From a checkpoint of a small transformer trained on Wikipedia.
Size: 3 heads of 128 (1 for keys and values), vocabulary 3624.
Training: a variant of Adam for these matrices, 662M tokens, 10094 steps.
Each number is 500 + 40 x the weight over its row's rms, rounded and kept within 0 to 999. Layers, rows and columns count from 0. Numbers have three digits each. The size before them is the row's rms in percent of the matrix's.

# o: layer 2 attention output (transposed), 384x256, rms 0.0539, rows 106-115,233-242,361-370, columns 64-127
# v: layer 2 attention value, 128x256, rms 0.0526, rows 106-115, columns 64-127
o233 101:440488511485474542518494560534575503428490525545525547528618516588439572476457458446485494489478524484456545476551477448469456477547465501544549438486493515548569308487495574570473507461549441
o361 103:499551437512498464437431516419491538499482567479538524537526524530512499507582579548518605515464555492520523497443480504482440492482546503532472489538495480536496438538493460529534449522504572
v106 100:543506509496434473546474500508517555437505521498572474514497423481514516469465476418545477516459557468500532484529530576484506492521502434520489429434477480440505499518495492457486523530428470
o106 102:512516558517533541524533466471454470543467514508457497520424476508488539459499467507554548559509554435424460504493537537495426534446517535566500487587470489477494509468509483535456421519545567
o234 096:447489496506549494511508490500483488468432511569497493528530542517531459502511518515528507548510483511544456519563504444567492522410430513440516495506553599564453470428487489564464513518518492
o362 114:525490479553514509444579532507556508500528532529429401544475480534442448468474470487538530547475529520519497589493506491514590517457481509456464492519443503453510446503465490495500467551531515
v107 106:513497498502441529538507504480506503452521535455458474528492509472521514444408460497461462498504460457530493469547466539522420440512541536453498462433498477446518510475636504464466507498467483
o107 115:564509492484537472489575433415456519474456550539441479528491439573555528505483539486511515518544447560584550539516451519488499540455532497505463460501515463518450590577463538488517403473532416
o235 086:478495476410459510478562450476487522520442503569490500522551478513463468452553477441513525486436643482448530467554547495508450510530428495602466545483489534504471427545497521524452507514499513
o363 105:524537492521494452415512496418544530445560551533502590498535471564542567561501450535501479505519562513487536538431523470485505492499543574517495523454528521533479400542422470542570456445557494
v108 105:500469519478488476487503515472461458432555486519439484488458505460471549494426568453451565510482524516476551543441476533532497475501514482540438467547400484539468514543477491551558491514551536
o108 108:499465535469501490458484468508582477476548512528468468471578494431526489521513514473465400450496456526503511464513514472548518516478504450470452552546554517545477469515532524540523557440552484
o236 109:536534557592491552507483493507513485469520477439476562486494476475488444492450551449424509502515475486497579495431481499476539513564518500418576509519569465512499544436532453483494492512458541
o364 107:595520529478508494553505522540467538476490539549510572504549473509578478490521491514541450452541479493479398445587487509494489488472482505414528534540633574494520431536485498494494520509460494
v109 097:514505481491493527489552467490513456491523490476517464580542558472523413475454456444519473421494472494575467576400545502457463497415469490520525481535584491515449487524560530481508448462547501
o109 103:558423462444483485552558478509494515493419476530496539514453482496525482526512458445444506504483489457520516528458485523478466511445476497532488477436437510396452574477421495478434497498503509
o237 108:456498524516395478462462499504524533504493474450530560446471461471486476543489579537477532493477523445506498540457490538501506444510522556524553473487539419471543488436499492537495471422483528
o365 101:539443492574571468442503472508515630519463577484503553448507458506495513500495495552503526450533537459509460518497475537470496547483448460508456539575429519504502461469492518498539531489475527
v110 098:518511481540528463428567515536388552513529489523536514540499567507503491514554455488524440463501556499529523560536533466444521507441461454459475498580466588456522498514529516448531536481491403
o110 104:508500480504448524533480501480526501380507527559497535447454481533507449507532473537481519540489506487456492480449553505495516576483500546534536465559457488405539512532497461509514537565493500
o238 096:496470511451448448529512508488557563538422498492446461478506473582436469561480483504543537484416547499509468459484521518548477479518535533517526430524525457482449372486578477487507428573485470
o366 113:538382550460473546436466501506544541362483499461459492492513469538533522502550517508519535455532532501546518490504530551456505515450526492538471484478457495511518474515512475477549481531464472
v111 110:544493452491482550537497470504482445525491484474464564446481455459557536503490499465527470500524585470515457502493498515424514527515515502477321502503574495547490493448538488523461378450445551
o111 109:535500490520477485518483547491453551498430432486497578457436517512456473553540458532475522542495476452487498411498479466531463495579524481473463504492488433527502494499588521557492421470490513
o239 104:458433479507497525403528552493454507526525500493568484555586512477500543445589448598490515502468429531470523399519525514499465440556408505542476504450503516513529494541488593474566552580548506
o367 116:488459531478511534480532484490477485496452464490516422480557508556517450477542471497553499470453479498498512465517516547553499424489543471471514473525447509508505543535435429536516472455482553
v112 109:550497543461500500523592525504507509455385538502542583557541491432490594467447480533609579488481569501548502504462547470505436498484546534475505505582506537455495499513444522524497449550503489
o112 103:479487478592429478487572431532523547469577550435526501503420484473502485496528507439530540461504481441525447531542540447521517544448520498577404508529513534453503378526521560492546575555489454
o240 070:500500512527510580544570486526557481461524539452531512418425466419528518425507528497469484459554548553424503544533535480449516459511446463554512497476488489546537435438487494508440526455467518
o368 097:530504470570424511515449529435478497471537520503523483485498473463554405465523541486473570441514525538458443529495517531478513530445482516475394503492487537515453462600534548500543484516555545
v113 099:457568493526516479470481575532505468515546512555509454489476485520477443505400529594530475566493414458536461544513554572498494507480510529520539521485529540577515509525428388481431551540461483
o113 098:468417556455471561435545556481517452515513441526510457533499496478529591526437582589517480475528517542477479547476559600515514521478554541446519469569542509534506458510533512512467415445523523
o241 095:533497527525494462510526450544491519564473440611418438422459542477455566564463511451534554558488497440509485526480481438539468536484550533549452502492494438476470504552561496461514562404449490
o369 117:512532491488488521541487507481444547477501485512482568512507489444505507518531508433495457456499519500587530438513502508541550523493549479492495517570452534503522436470479456473505510506557569
v114 101:537539509553474473535530513454490399484506500471529492465482488498529412544385396472531551497536476487529495379432504581507480388489497494556509540495451559474516475529513438445544496476411510
o114 104:495517515544573425483480571501505418520528479362488528563535545551440502399499505476516530503488517473610513497492409465480535482461529429533489475502424522526474449484465482514505526521497469
o242 096:498459524480510442448516471469484444530525534534466531588512545509411474546519473483428502551490531449532468467510460461550457537507498505468553492531513442506533444469457528530474502480569498
o370 105:460492508491623486454541529458532514533470494489529492469477487553507493494511532484467516486504436504544527555495575578522502588480410487486510461514506490496512500524512453496490513551517495
v115 101:384514523512460490548448453491489628464505500528505497472486481466524540434504524463482464426504520537479471500488473597467480562476562540559564477480508451501506518513483490517491429490514484
o115 104:501527480506544462431421488482519488452448552532474493488504512520457527532432462432396464438493403488531500557550527475423491541502481496478514501502463509507447591456490481467527538511454516